{"n_layer": 10, "d_model": 128, "n_head": 4, "n_kv_head": 4, "head_dim": 32, "d_mlp": 320, "vocab_size": 3479, "activation": "swiglu", "norm": "rmsnorm", "norm_place": "pre", "norm_eps": 1e-05, "positions": "rope", "rope_base": 10000.0, "rope_fraction": 1.0, "qk_norm": false, "attn_scale": 0.177, "bias": "none", "tie_embeddings": true, "parallel_block": false, "init": "normal", "init_std_qkv": 0.041, "init_std_o": 0.051, "init_std_up": 0.0587, "init_std_down": 0.0587, "init_mimetic": 0.5, "optimizer": "muon_hyperball", "lr": 0.00633, "beta1": 0.95, "weight_decay": 0.0, "lr_head": 0.00677, "grad_clip": 1.0, "warmup_steps": 200, "schedule": "wsd", "decay_fraction": 1.0, "decay_shape": "sqrt", "final_lr_fraction": 0.0, "batch_tokens": 16384, "seq_len": 128, "doc_mask": false, "train_tokens": 132400000, "steps": 8082, "dataset": "wikipedia_en"}
Each number is 128 + 32 x the weight over its row's rms, rounded and kept within 0 to 255. Layers, rows and columns count from 0. Numbers have three digits each. The size before them is the row's rms in percent of the matrix's.

# layer 4 MLP gate, 320x128, rms 0.0587, rows 38-109, columns 0-63
096:123091085090106152153125094149109159168130086122094151154134126067108111121144171112167154083098131076107138133154095160177078200111095173127110152166142176159145127119079122120140138119167090
090:117109127055115109140095086092142146121125113139147129125148155075181072180170114136134131069155141085123143194134084094107136057131140119073036105145089151138146114092151114116181084104140163
102:093091099098133170192130108094169117106122134142164106090093119088115114106109145106132161135089166154129155134096124174160103080109189156122128088100096186144105099133155094084204140145151135
104:153132147166155101106138197133133145115120140133180097087119152140117121129101090152140133065122128082119095132137164062096149100147128142115171175141115142091133156144113124137128158139139135
091:190085089168139137156134119134120183156075166147195110127093154071111172084154135185166158157076087058100172146067148149092117089148115112131139159152193173159132117163126145144102097107107127
109:143142077145124136093091121083118091126137079190161052154141128099159090149160127154184059058136166110151110144111151109129147145104155091132180169121105128083086142107075134127106150154128102
093:085135082174121118097124201129139113104157097109093139180209132073160116085116113084144161146156072089165112122110133083119145086145138100058115077130226127138160101183129123152095090156185135
095:133124124079132157161107176081097148134158115189090102122171126118082108170119131095105102098063209085111088132102131116072127098128150093115041183111158131149102134132089098149126156139095103
097:149114134126165177095110098106201107116151137115175092082187069146105127168145134072170125129135111127199145169151087148123144171173168087164112099131182124125101096129144127171083152185135110
104:204119131127139083118111093132100078078119112102117103121117162118197166093087123087125102152189094173096139136118141142156110129121144116158160091155145166144154121146122114126162144148115080
093:161171121116173112151127093117151133179144115107093058060154081085120134131161160136136081147123100134126111094134081129124116072076124129117164130115117177134135191135152139110162101051133185
104:127136099108163143178115128148139083124087101109082125166145184122123075141183177163082136155135149122175065158125138152098233119139081077150116187098126152171088081134143132131111123170167102
088:190100135119130096151125108083146107115147178113141204127106110073161096107109204172167123112092085115107133143136119128161151142163152124185156161121142178113127132137137137091178055157086094
096:067134095132147112112156148102123152092100114122075109120197134152124166096131118102101090099103118132129108151139124127091161112110092100098155117157094170032107112156194160146087111134113148
096:104103095114129122107040120161172137150166117115124119110163132210127113154109121109112083120162111125167140153140118127082140132133142098076128118164074136174170113097089108136089156143130154
109:119134181095155081104152099121111076102133106103142166049124144152155090129178128131112161120129119129149083087154093139124148116042155192092113162146112125062161104153120171123159168103142135
101:163149129101151224139165163114142143114162093139173145121131112111097168110113133175133080118151187112144156166116032104102117141148120129134105147139132118157148154145112093137157170168095149
102:106106163144084105132182089049118160116111136143117159130062107029142064109127118128140076171149158098157120128174135137150090089110117112147125137104110102142142157149096129122093131157103150
099:158093096080164157146118142101193122076135147090184105111134162182180166112146197111143118118157074078111108131118080158131098110142130156166084082134113129100129101135141110078190107115122157
101:106140135155140123065195122127181188097111146113147141166098119128117075179069083100161093154118153131159121116117118102135071160089153070137167111111058140150146082142121126154105120161113180
099:159097152138155151152050119101146131097203101076156132155131120172156175071135117117071131191188128082099119108120120087142122113123118205122135128183102154175124131166074084145141121158104132
112:133119176161101129158136125093161080186089172136085171118215146107199112174103174125096164112115133118137164101086132085120106135125067203111129176160095117146125146162107157150183113067112050
097:160134113154169097145132146095061125158145178131116123174099110137104191143166170088078130171159132114139070089102128190069087122098107087163175162087086180067151163120152142095136190116173108
100:116151143147140147066123133139120121115117089165182152126132125099152121119148101114106079092124089088146109092112128145046112172087134091106146096102117127136109142197141153166102125129098092
107:094137086119119098103110125134178134088126070138171068112103162087138103137127188169173202162108124081122112169070195092135145151136138117120114150121159173162145123165083128135128093120142069
100:071163150197087134095158184147142118119147096105170104121133093133132138172153109141147102136126132163094178178118088120082138129126130084068138161148100161141151126146164115071181106179218082
101:164139098077102106129104152123102142120092117102137108138112120083146151113109185098110147130119134100058089201103170143091112078045125135089166080136136057113127096141079166136126102163114112
113:078183146122122068173137196092131155110091119129107133130130078112136127114111106103087136153091100108094144171156085133118075122109120142083127130168135111135090142134140134146096188203098157
100:142176183211106107071095100103162087139112118151141081148117131157120099137119155161161134142194098178103101143155101158084153105134097083067115167134182148149096158135141184066113165124157109
100:102115144203088122219124167104136103107132154119156042095142123106104155105103144106077159126163140059162140135161171168127110080067114095131209127149126173141106092165157148186141098084139106
096:115111136153149129113158120167134103138117160108103173012159147094147120089095148180091065176128153146142163174123109110074130160078155091113159134091156120167130105142117102120120108106101103
106:061160155130096139157129129137123103152053136093145120144177143147151122131114147172125168122145127087175160135086070145084120103110107118154111101113148112093096105108090161139161139085105101
105:048070126107089153143106160089114110089189158092053119112157108133118081124150156127132104087125121178148102128160134139134134160100125150151131158064150200218145199141095101086114130101156143
099:129119155092072082099131094094098154151143141155152102150087119121113067142110136153195155137133133089143144124112063161138125076096129164113086205184050115142085121130071089126120068084211125
095:094164134190191193131130084117070118076138077119144146204063152096153139117113085162114145130109139139112111109156141030131118105133100075078117132100114080103140151131106119143101129157128162
106:140186186103123162174125134153125140161142177146102145106172110077126118057166176151104130112136121123119077116134164163101121118117121125143118102124154125124014091123109156113131080085170122
096:119110092144149074105112184113160126096120116099135109141122072126068159150096161137117127109163152140134107186044146119110108134159071096140108103114197132135140089087148119135110173150172130
101:145139149128163099110116136124081103143121136071124099111126047170154132124156082136108134104158186146145145094142145110123077144159092179102117078082132071134131115142128120108129113117104126
098:084144129135073091120106162131153174065115131164112183108161123147118155160137144122115131159116099123118096117126131127082127148138125158145142155107174123096171140124164181130109157137170143
095:106170148101122176167133119114133113105073126151091108125121090128094174127094110199086125105131097154132094200088093073100137175099121135124166121156090121158210143121143115136100167109094123
103:114160179154065107156161162145125135151188104162132124161133165187137169137099169095180188114050164138115111196173168120113107105127104130162176135194108145097113059152125120097154057141141161
102:090106208181171161169105075157129067129191136091172152127141095185118169121082172130116113211107116103106102096154098131113153094157153086098102152168149127171134093081135117159100179135089151
097:132152166111166087141090167116093114099151137126159157087123126129148108145106176136060199099108159110140107160208110092121091133159112148162117118142080085123060106118114117119100129202112089
105:127077123144095079115153119115142180153156105129190111109086091179097065130165080177103148121052070095131096061203149133115114108160104086126164148124105144133112070151167122128104135104120108
103:108111108175194104135012142114132135169062170121138155140096157152162126153145107131137213131124125152217159117112091138127143098076163107158130111108119147156119124161154108117094145122099142
107:135188127118115106081095182174098138139152178127197154125116094123157112103141128099064131135093159093122169098117138109090144108129142158191125116118097122105081121135191122133134120104095199
110:140073103099088171078109118160135130098109087107141132126160135128148103122169123083133126098129187102145130177173119167098068147049129150104080102124090143141137133159102081149124145106085096
112:093112125165152127205156145107142130146161150134152139108164166135133122074083130086154101090114185139178198122108120116161110099118097087082130149108056122113105123151161176116117144120100129
108:097089185145151153112088058103123127091121073178149123117119138126142087121201110125146124154078108111146148114065161109158107111149075124098091158079167163121140176123084102150120156143093117
092:158149169123122116063119109123145136145118116167097091109125157104205123113136091128073096121130101142087126107126209082102167134126088201095165060166112074114109134146140142117151110136213072
110:173177130118152152098102092155084095110117144123125177139138111122110149103135166115144155099126146082125155171138186127073147103142098145056112138109068093107155154159166095094094182112142147
101:110104116166131134161174120093168132180174154124121127072112098103160063136174192075107082159113154133148137186135159177151148095163109091110103170104167113127128145083175110156198042147108146
104:115128087096146063184108147125120206119053143123165109122092071173108117152119153111151101128137139077136170098095168100120061137162146176143094101107099167145096127150106152195159131138145124
106:177166170134121179111164142137089165168125109134109105126183104090113132105103168154115113097138159116111133157180152192109053170077099155166154162118101164127128087100107127107121111137132185
099:100161190146146125133119114105153155136150109097157111140121174128154158138125133138149128137016129154134098134121127090142134130077081133094133128061175174177163117165100058197130120160134072
101:127185129121112071046085109173145132179111110144211115133075117133169166111075189142157122131097127105143155133082094151177131131102084199142104093105105185120169163114129139089087161114144132
100:138141154092133169092164203126170115131111104145114165094133134141081171085171175186110188147149171073092123074144138115079094102066144124164229158151083156105131121079157177138144149124162164
097:113121062099093150137155124162129203130125168143193176164163177192194109129146071136143122126130123101147158094146114169122101144147128113170128112131106173090126100113099179104072136156102118
098:110061117115097122116150089113183156170115076148078154154114143134127124129090097122148124138101131084134113077100101152096108179076093076087146142157164102200176084164115190122104105165078103
093:127151168187117154100124076094131146167120077112138137177156115145182119140192139164160154180150136055153107119075151103066127097198157157110093156105156113088139130082125104160104067126131107
099:166142077130140116090122159125114143068100120203134112126197114082089084132104076084127134123077119134142124128090122104103132102135136168136113137121118073118122167079142179077100175052191156
101:095145152171103167109092156142165131112091080129149108146122184119159095110174171130115156130129183173127133132090082097157101079152124097162119098119090156154097118185083141133163101119106117
105:138113136157112169127078135080108124121144184123091117119139067165152177128144115094141140140177153138094090142102120104115111158099113099157106113126181194159134076121128169168081172131128183
109:149087132069134118153109132124178111139160147167114088150205135185183101129145139071122107117128123123124188124152091122210075161128177163118086167137136102152078132119147129138132111111147203
107:102148131152137089130132105153112159148113031152140176114113105154157139096156098163097092099111140137124141067097111091089126061104062110145121124117093101129078105143089142145105138157133173
099:116099139170127111115120140203146122153123172053120146147133128143165154148090154144054131123108175175120140116164114151115159107164090108104182087126171156104120113129103108148156096051061130
105:141116107104134126136080186156109105155107074142100142165113115140117126122133162092103150177121194146175142148144046163132089192180142075114164131101141148100109144131149152077082124111153144
091:120076082089151067096117138110090100121130118104125144150105140095186092098090183163143119166178100118112139132090094146135109127114178134135181095159135066190082111139123143153124110118143170
115:082138122128086131157095120105159106123080119090157153087123103130149083101149165182132097164140123178115152124159191071101126133143142154149064121156129145145113053157106104109083103140156106
101:095145139150197161137128028078082145107090118168066182122158129137175139082140107163087068143133079151097074137096136142142081159153112085124143133109116116182112147115156153114117064174117160
101:133106143112152113092123053149091124131147168113076124135126085070175158147124045145092138103125126137124165119057118147155135150161087121171098185117123127093116135177082173108161158152153135
099:085146069117123115198114121076097126132126145143146129126081151169158168168104111079116132083119099092101140109113083126100135101116093198165126150104146093180152170113086135204093133158071091
# layer 4 MLP up, 320x128, rms 0.0586, rows 38-108, columns 0-63
096:159116087093181114147091119108104084145157097153160099138164142103108129100128139094133150160120137139201096152105152075090110204130144190112168136162083112131134127173136157179127131080230091
095:129111090099111118162154130115132163141142112118084102157115145071155091124096207149160159159183156082146113082158115181156088072098087131122127144152188115099125115145165146158078149103126121
104:153141143172119134098142111144110112164100092142158146177097099060135183096157141131177099192168101148142107162110112093129153169114177098141135115127173189151142062133158157151153113067132090
096:150153129106107139133146122085154070140146103096112110195139113116111133158169161152141099064173166077078082144136139135155178141116120115111140158140133073088160153107132217130155107135153139
093:181095161141176137102125138172146106174155121113180181132095144142153178118145068208124116121161135158102098102164098107143107093140077130140117153189079113103118132127160196140102131157121221
108:134141152159106119104072139081117138194144149098104096196116137110155165115165145131130130119110118100090115088135158097138093073119159117175147124158082158158173168131072142179074129116138144
098:141173200120118113093189132084097126128148180077154111085085155159151093133157137168126104137149122154095112160161109112144112114101111127120128100164152123145115107154153076117118113101147128
097:148097155145104156111158112175112093154146157133125070119146110160181155145182121151179155159128089169101157101136069146138117218119155152144158099149127108136136106098175126174145120117140137
100:073113102074116115110091126135075137177100141112170149113109111105105150055135171102111058084131087158103156129117105159109093165125078193100159148143099129102172122120089133114097105094105127
097:101144155141146124105121084113083143130170157150092092101136133134112107073074135136130130120139132140087128135113147147107184111205127135122111129056095077134091142141124127092168114118136174
093:141115126152141107165157108171135109107065131146150131136158107134128080129087219120144142121135152175104099149145162094123145144163166200153112127154090151107153151162096160133121148097146048
104:146060114116092101098119143107084116098119162152139162139144127185135173168133197165143173147092136122155121108187213130141153177155119071082094103137112143118196143138085135099120109175129141
097:179110107118155149134168133186169135132133119167095145155119096095064134123134094156131102132169110062083080094125141104152156094122132120142094088125113088037122126145107179030141121113102163
089:120110175186153088160095073105091119102111171141102170142131144132104116115149150148143187136193216149167144105153089159090157118139073149123075121088087147099145083083161154123138099130170127
095:140096076104109155107145099168152132144139127119170106109127141121144167112123185133125108091065108140155114120122122151133167115152147122145087086124150122069107124041126131121091089099154142
112:113141137146099101121125133168119142145114088131116138043081142149097129204151087125101172184151198213153134115096183170176087153147141130156162083187122124089108131074142136130164125140141090
105:109068138123178108133134189140139160127102151113093091123117110136100061167083135145135125128120094121106168121154111139101173097188137042144165149130073164107136099141152111163178138098178106
102:122118110154079130199053200148102122127068114078146098122116139111089118125091135160149143139103122128128162097217175147081148134129132140097130121108159132169087115154183138125133165139167109
105:176109200129127137115111121141140133119115110142191138085177139114126136116066086120100115145183119108124169141119092159086157099153135159099110104131102123148122165113170132095120155139083083
097:093131105080128111161146082127080139114142136126127122151138110160113162145148231176091180119126089128168118123142141137089159109118134188078132097114097153172131140122124186096180126063146118
101:110084142160107150129067115154128137122068132096070128057106092173092127099050174178144166156168108143130137110119106161121096126095120126125113067090167135075110126074167109099118099125125089
113:123096155116148138164121055090122066125140100090059116127187087129157058125146135081169026090145107153118083147124123147153150141164169099088164059110107140157133133143151133175118138193144068
098:073135079170158104149079147142161121143123100112089096117031137148117082117120100105089107098174147124094124148196127083119058148134148083059157212121112080126197136151166146104083154118088126
100:135134172094144134104143178123058147144154156174087097171140141128177167162070149124108063165132152119172103147072129118166129111148137084174097127144177140156149156128112119141139094122129138
100:141161145142254125115134125127147064091139157105150181191100149163117125142132115044128088135152098154076165090138136102098129123155129135174129137112123096121084076081100106150122081141178191
102:113096170115105207192151109103159116101100085150103107084119161117149171161109107095105170113148115104138104180170108193107123150122198151042114113209078116142135134107143134172080159135127140
101:164099082086118119098148130148122103098107133119176152093061106103142131104108098089075103159163119106148106140105122147078120105138081172191118117133115114097138101142091187129089148064138145
094:116121130133156086072124118109131084116085111115176146158144164116106096118144118123125196131165136106135163100062068099092087143135212145067072120118097131195142203116173137149138091217092136
095:097043156169117079131126150074108101089118157101112148144150180199055151121061149167115093125194127200058123098143150114104134093150074119159163126146103102115097136115121143100097086105131094
104:154131100101119103071140108076125132116108130163144034188107164186173126125076121139094099089154095132122115109202147086123127126164061167069077116140165143125161117118165167113101096115155116
096:102119114135115169111121134098134177112127165156130042093150154099106092111101128181150105221149156067113097189138133129139152161097132119082163125133140158069199176084160152114137088145156137
102:079104087153134094124164160128163108108140115139137152095139203128137149167148114168159159124156135134107103100138113138088131109172107134143075122120074160167107092140109154230154140123136095
103:061113106133068126092186128165085065150108114156086140128119097099086093153156129123092180180123134098138163212078085140109128153151117131100134091095127124074102111113098161082143095179107120
100:128163136145151061140109152103043113132181160153128116130109123146110143131124123146111137164153076057108138089063117149079106177123152111180110101178185097200132150166176150097135135142130141
098:126168182123088118180087126154146177188062107107112173148069146174117157102172151111116130169098118137080102135100123123037122103182118141168113217056117102090131131141113088106172133126110114
101:117118185167131093110129098136123105156079124109137194114144167158176150172130114077109191124137119118160156114140104105168159080138114049085202121127089054088176159164123133123134108138085140
096:127148115107098150165146117174161141152137093199080108076193154106149122110158068131113111148096111128116189136136152113128180115084096126119172218140103141122147153180169118150121118129178129
098:144133149156105102151094165105112165168193089149106144098141140132190175116120144160163172106129168158110116082061116194142067113109174201120102167130091055120123095133096128097158175117122102
094:085103096115137141126181136167145151084141085122123154135202064110150113145147128116154141085097139149117090176124096128154157068095156162116110087140149098150184167150132197121127117155103110
100:138169131127123097139135154097168128178152128139129185162107171118194138152107117172101058129162227162131166145079175101160097119198148117110094146084139123136092140112148164108105157128129129
109:138094106109109099131122123167110070127101175097097144143099187082114154130097117057158109125171081080091173205191119147122173089128139126144133110136188105112113154161099174121108172155140100
102:170171173161141134124149110202077127084090112141165108156111147156165171074145106114121164115084095152138131071125156091169132098145118077179135137103179177175081127153149106112138115176110132
100:123159080137177117074122122198152089128141144161083092120181120164113184105094100197125186150066176161129143088109110120153064159129147127113116062140088159173124131123108126184066090111119161
102:083201095142143199074117078199069151145165133086119179191151206128114102112145104144126082153128135140042192141149158105145159150138100130106129145153136120105086159158099110121113096112099162
104:077090083063158065083151144144037173134133131143160106126120194131141127109135186114115178147145137173213124074144129157133105173152155131165117143204074177109149115087118138082105140170146155
101:071092092113173100138148173127116147144124143195116135091104166104107196092127157123084067122168153098142138093113128117153096082095146098119106094145138196124142164129165107058112157151137106
106:120105151119160126150135142136111154171125115128099145145171110111168168145144125097127137106157110141140132185126131143097091081108140151123132166167169146162162120104176123087205081164116122
107:113148081141135161178161149162079092132122075120098067144171118113120109117122109171096150193126154127095180121143182138092054164072189142157149166171114083141091128150120105113145083173077112
104:181104126159128125181145098134096184146130143145144122118151147185138052074084177102056113086134071121095119163132188160168125119110118141087090187086104102144130141142144156099160136099157170
098:170144130103141086122095100127093160135049103067120069135097120089103139096109203166099193101083197107115190165085117080190170205120133091101168165126095168108150133070101102120116121174119080
109:163108111194139115081152140136118077151102117154088121114147069091147167110130123083101176190105105089075112156160155109193158091142153131093111240150149113115151141147116087097149126142129136
105:129113175194158108149129095135171094118107121125101174109078104081151083136103139131077163142138178052111122127126127149158075138141139174135102143095168133161137139148158068163168115115084140
109:130155164126086164116137156170126130163106161134175078139127166181147128111107119149128136104097131093122190137156126172142107222101108125118123151135163129172203081077173160131101160107095121
097:115129136146155143139108079104156068079087118116107161090101111133170173063134061154116160111116089113132130114096081080117189039144116076110102164151116139118162114086085122121117152124106119
097:130156120077161130058124207137104209134131143167167146181136109145124141156165107143092093146082138154115122133094140127175102118067100153066089097137177081117100114086120165147194102093154096
098:120141151091159098084089148143141107115162141161144171138187147160168146157110175174138140140101099184125155192064172179117092147190094078107113114112029145125060085116097110096120111184139072
099:201109170103170169135137136133128119067139118140206153136179121109089150096162139119132126102135086173154106092129103218186156074085143069139100109164080129109144120131149165153131063139110163
100:139128089119150170157078097187124146121177088152183109155149106088127110122163164133196082141115110080121067185122091086152173174105143109133095128064154122062167141123142131115140145161101141
095:151164141119129148117149103131057095127207145100099096188099182148126116121131170035128147153141139080153103130077120074098159124170092130080117143146162085162122151136077096173097088129153096
100:121139091165151086129093119142070082153058151137128172096133169121177108130146150082134136123103113131126098149114126065098108117143177130114166124135065184197093148164128148158111108105169152
098:197116154111088152146160164161118129146111122194170090148161088128130126118164167126059075107152121142162133089180176164139136117169074114100132100145095120199119135137196180140106114133150128
097:135184162152123174153118133097131177094110129173114168153155145117071051086109090161114124128113199173132148074097144114117143111101063107120124103118120111115126133114104151059151126115166151
108:121133135132147118095119125137126145099115151129125132130183138110135045110127161192143186169075147130145128142140146071115130115173114141131099114125073105143125086064143149112125156128120110
099:096089152129121145150128087161072175125126124145150095121136201071119180102173082096147083125160113150104148049115141183104157049099160131113169100091110168118141107104187148174125173127148096
098:134086127135075156160154133054129100193164078106156075110095134067134168192111148185130126180141104161131105138176169072065118144101177137135117077111123119129146101131179076146070155098166173
101:135159135142135122100119125100118107178135189127084088154147153152103134109073160092132135102113155103147147182078140156091144167132110050160141087093127087158143077151082144147147108138174104
104:113118109138145122101140164120057081093199081080088137122076121100145102143105167129107126138144137139176093136140049082128064185198095126145082114080071139096150104136158174113098138160240146
095:137065181133169060163151100160136152108141195058143154111131109098081106130171117102132104144119209135135141105167114195158132079113099111085124150116173130119150121119061066124123113173153089
108:150075159154163140159108083098157170103137038126104125049105119124124143163148061136160140093105116137104066067140152119101129115138147204165104142110125133152187194137140123129113139121060148
099:125164068121116094106149124126093123124092132144150175077187187069139217203117070107102106108121102097117077114127139105109126113117110099095098055059148106118099098162205144125110123114146140
100:215125075100151121083131198141132108103115151115143176089143116119090181119057143167172189145118083065070114132098166155144157138101145137134102196161155139146093144080127117126193155159107126
# layer 4 MLP down (transposed), 320x128, rms 0.059, rows 38-108, columns 0-63
093:175130115078143094149064116102060102132103135167145159056171099183127134090136152130120156116168159105094103053078228189093191106117131151123144101148151178106121096115098164108164140101149098
101:162099063170168148164142115162146178179103075098161160149133100094185145159165145150115122078167156182149135199130118155124149107133088134079116160188173116095108182147117130122111089100126144
105:166174155117107100124073189118076162116128151097084179187118158128117107126141095132172151167164102205089150144126135152154077129153112168107153073098113099121079148124129123152078114126194149
097:178094108153158136127135108120087127102133191091107128117103122174076157096141116138169215129126135111174122114140104165121134120167072190140115186085186109086075178145110123146096153090165160
094:124148159108142113129075113086127120150170161143082156151071089085095100086137147083167206145093118095132066097140154114119125155168177086184087115082152111092089108102145090131125116141157067
110:129138070113157124119127126117118181137161071138126046146054119113111171131126187166129111142131129096148118178148173181108141140154144080132066114139121106105136170164099115106134166149135116
097:094139050103143212172124120103121131148108111093125156124092056149183151119154124069124122106137107120160114068126156115148162140161099183118111134094179068054161122116170134106092099146185172
095:103139061101093123120215132124142121064141156099153166134167154128114148161114132121141137129076162071140147112178176132158093167101124107080128107113158066138145120119132124144139129119113168
095:142103125202117118089134081129134155158140102110064137186154125128137174113114125048134178109103098192139101130147151131066144119102095098088101139142122150106070132196133164131166101145119102
106:161206117130170065118145053071160101105163090124138145120134141128171113140106179186123115102093073155123158071099110105146158166100090148114144203121071152138166157126167087133140205117182153
097:123108201174173115154139183179139158094115146131070147064189089078149114109126201066137115131189177115082067166109173111108128140134130127123151093118113152171113168111142142074095138093104144
101:134107189137076169121103109035175151141151147105149106101123063140094108180172136081183123113079150136097133148147126082085158132190137083135132162140116097106130061157107157198111098117157141
092:130135185109144097086055145128119176099137161106130091113104146111135120146099117129131115143162126154205176123100152146120155130166116091103137119092152133150149202094120144180138126191101151
101:093075133103139128065206120093094128116115093182126115113130119117091101101119098086105150162074132176116152182126123122170134102099212113103157084188151145118146112173165131155168158136134114
097:155143136121065105111157152132151144098103139121095133135134144056154071107104125124166139101099172147099148161077073110139123155126129153125172152111210090130116108145144081113129136121118105
111:123198151101139112177125164136135171166103163161123132131132104171156129093130059081160145136085179138125160097106127157099120195138109114102121104107176089152120113116095111114112121138106116
099:117160094134098125097063095155096124101132133098133083148124141157141142154168138133121185156140150130128094140158162117120157129125095104121152141133074099170117071139112154136157157136085081
101:145106155095147119051149143141159148140133077072170081157108156092157164096117121173121108101124114135165164043140132113130152072125114093101175113039145092163116125120141122150132171046146145
106:131107170141097101125110137167183139068185134090104087142128079084069121083105095132190179137108122160220133108139175117150139090109160137116131138196154152112152111121112135203089150136166133
103:130108196147118102137126174094163117118159102109131132131045146116126079124098169102186134138098126157166085142132106161138121133075103113110131059119130069086177135124108125082094163205194114
097:083127139092101128161140098165199031158131182176111125161176124092146138139154106131095146127144085159178096140138162158119119084144092124075069111180089163095156078119123157137146120145147145
103:139187109147135201105162115094146111114127146141088108118179165120147152098127168119153096149153136105113092152169120127152145111098156154136195094120183124154164173171129117136119111118102135
098:090115066128077135124106095142142119160081106126132120159128131163114060136109172208113198181107125138097152169142140092162098151116124096041185105110079142122109087155092093130141121199161122
099:046123132130088105175155115155124150163149165111044139117166106109081150107133127145123140112151152148157144120139116098095104185097106118109143171082119127149132176151167116143140156112114125
104:138088106094107157097080107107184102133141154088132107135109189143098171102142181113138124145158166121103114087166091179125108143144150153157132118094169115127062119158119114153117116151099141
105:147189183090117108181159126077110137097169130064108174100122095123173160198124084119128167150131172061162179109102158121176133153100162164128114143106142161091147172075161135170138144164112155
095:164142129092192140128086127084127177098111131131022135102105128092087149083110208233142093081154093112135119138086129142118089113105138108118136088186135163136133125114113115133158143146094062
099:120081109087168160099126095124170162088122152142106139133144143133142151109190084120140181129196117085114128085079114195122187135085112125142091152149104176106150054113119130077162050064124131
103:058057087122092124128162204110089154129104144057078131125140128181055118117102122097081165117098108164126123085115175154113114102149145139125197142178066143151122106121111090125152131112104112
101:187133122067150130109079092147119124162159113175123183112130146166160146081128124141159124098104104195092161151117192164148102160170123155108120127084172141127138190107132112105129111154162138
097:154139084140178120114098188133087114114167156171120138126098206072164144124123111130139144147129090143169084130113158155131138087105107092180122120175207148200118138145145115154110096142106121
105:109153112141157074134127202122156163124151198143126125090120143117158107108079103161154170133144147131154090114130161111102091093161157124096123106148105115182130093113169115098084106079109108
101:196108100114091100101108143117100071093143162097184133145136153098179204097073131092144089142097133087131132067105137164116136102122125061137117132179062107105137128137181153151101093102119116
099:128135141069197126057070097158119136123158109119104107107091157153104100135120125117120173107151133136130102152064147155093099148104190124114085182121168151107127174090137119142139138124132156
099:114162134154179170076159122182094132120144146088064095160168169056128138117107145098176124115153084139114124120131112082180129128139170157074083099139139090099109121149087171097068127179076109
107:117110232167093106162093109153088183140146170114096144170150106172129137135172152058105114151163116120133142103112088125132132119099112153178131145092137140106117123115126125092182195120164123
097:119089123088140062163102085114167087070118112091089096175113133114131109162130075085141157156099150139120086215108131090093111118109062079171083191171135118166110120136144065113132195126155148
106:157114138165057119086090075139112161161091119110089087098117156189109124121176188148092169154114143166132168103155127154113112100169149110123128152128131175160116123149100171161145091139140125
102:134125178103117138149126085126157119086119132122164170109171150135156116155093083127142124144127116170140123111153147188107103191112088092170123105120159151107102081185100060132127090100067071
096:127081112137125179130110139094117124104115120120131076149135080151029099173144114127042114090110106121156063133139128131157158152116147101150154136126142105132112126171131135085132157126190044
106:136116195108120110132110074100117096187145135127111191152111120090121184113133093141137157096147135077159162122123179119077136146091151150094099087168108138088137189049104165114072145108120130
092:153134092111136152113115176078137107074073094125162145118130187092133144074068134170170138107130088131096131124149094128125103111170124152173127109201145176083084134089182087075141099116184121
100:153049066126111150069131149114115141090054127169160149118146131095115125162172141126159092129151077092131070192088127102090168132077161157093129157112160113092176131141140153107089172094164091
099:108145150176144135150135170131158182116150125141139128153085145179114099176119103224161178176095096122089133049064095123090163109131152143127091106114126110135123159084184161136103127111136145
108:134141099108120170111123085138159127119120121100149130100142157128036156109106113125166114131122067123036118122181170191117061129113064179138153095175110111120161071094171123087155099205122176
102:125178159135120085125147121197144145134132148196106133097168073159124200185139172138129113090065121135161122108077168099108074214129165117163184106117150150137166164126121168066170125112101124
112:198117114104125160132132129204178130121085118155146112164134088141139171131169089095089122169137176105110113202168166150096081116081117114124114120133116163124174131123142135125122169115100116
101:157159137101104131140119168126097126204113162092149165143163088115125121117138122099115154076098172104127179073111081097154093175133100179122149097087106178140099125118115124134171156140077089
100:143103245156110159132136151142054113123143142125155164154137125165160105103146148079114128163133112070166103172124123170083125087167182113085159134147095108175145161075133126137155112172107177
095:109095112164154137172107130107200127177094153131182148147097099131135103153113097107163145113164118112079078112118118147177178149162059118179188079140110149178155157154121098129191081143130089
110:138173138091143154152178111156147176126144094125196147129145058146126144121185138123133107051086110097055137121140148103150116103159123185140120077103085103139147154152145098131135180131083087
104:146093143143124162095130121152103047119102165177146087177126207100164138137156133159124174121074131168088074112129119097146114120128118106073144046130090171126136167186125091055153156118157132
095:099205106142143136094108148136137181150114115087073211100176109135138097135133113127131139152190152100105127124138078119135182148194118069172139176163109195101102121145129125126140146085065157
100:110171095101152120195143132092174091164152139122096110049087047186129157145138161078120111125074104133099171100133148139100118151118145133123134130116121173180149131124090191177161163088126136
096:128127088128167125063136119138100112071130104199140154136106116129157109091095208140109075066133164160138074096131102146177131104140144131061112165140161153094144141133112109170121115113146172
097:154103074098111141113108130125136149144162154144108122081132140119126076136107170136172166151142122217113126140139145148110112164113169089151099139151160136122070139180092154084165147121121115
100:155092168204164097115192146163134123107173128150050173167163102170137115169140108184123061098103110167187158196122106153162134173141130159106106107144142155118130161129172138176157097144089146
099:126144140148161084108160131089113114152085128095130118094176119117108079122094087141042187116111088168151096127170156048103152131119060155127146089143171158111088102047142091111093180118130090
100:080165167139138178114096170141162100099169138149116138136125205123106125115114168181098139128144135118186042082156112115147120109146140160143094128144142154118106133110067108120130188142081122
093:083116147128165179148129136085102110122113054114154122154111120124121113123120099110122161130118098155136108131139056095133155065100110149106159135149109130235080067149179075194120085209167079
102:099134129161105101154085100151125100120077152076113175127124139174146157132154162092164121092165102094140169182193117164053119170171151126155126139142105160140078162090125099110058104163132114
104:183199082155154130152142144142136131103162065132176150111101142141117129134131134127189082165192121153149157113115054117112154147140105145058098168111119115095116187157166178129094112155110113
102:159150101165167165112145148178101130040099107134100128151128157123155121165115100111160138144114128098157114135109066128113103129091190116111110166108118125106179091116117160149167047137131086
100:091135067119083085165124141142096146107150127114093160095057170116079134135124073157122187120164121121123122140075151143099125156133116079109084147077181139099159122140121105133062087169115137
108:117129124089165128072131087088137099129127228118130111175180114119117119125133180174139123147177042127144137113159141132136111156157185123128123133126176147136136134120150109194116131124141135
102:136101160187113182104164128188108145057185154131179088165095151157194147108164090122077130119118139145151145088130139156118094130074136173144137128134146149199096188173106119117138133139122116
104:118187085144146136101187093041059101120136125129111165090145106127063065103095143135093072135160109157147116132119122065135164101176110116120109077162044157093105099097113087105109114157117128
098:138150086110135088111146116098166101139172124193105135139173150138130146196091124159093118074156112153151082118047128124152131085099182122110137117127057096175140146094138137169186110078135165
101:116115100163148125132114084155123131129132100134137131164154187083124121082148141157103132048150134143164101128157203145105092079165127126138123154194095092171154101117127107154122103104051111
103:185118062092121073150090128071132137168116102186153076146145156162104168093093145074083162133180086126129132060150105122133126136135147162147114038096163118106115070075109108119178135041096112
101:170116125159185127108139129131130110148106152147218146087129188123111140098074128177144087135162106046112145171138077147129111143150178113160082093149160177177111121106157117130109130135134113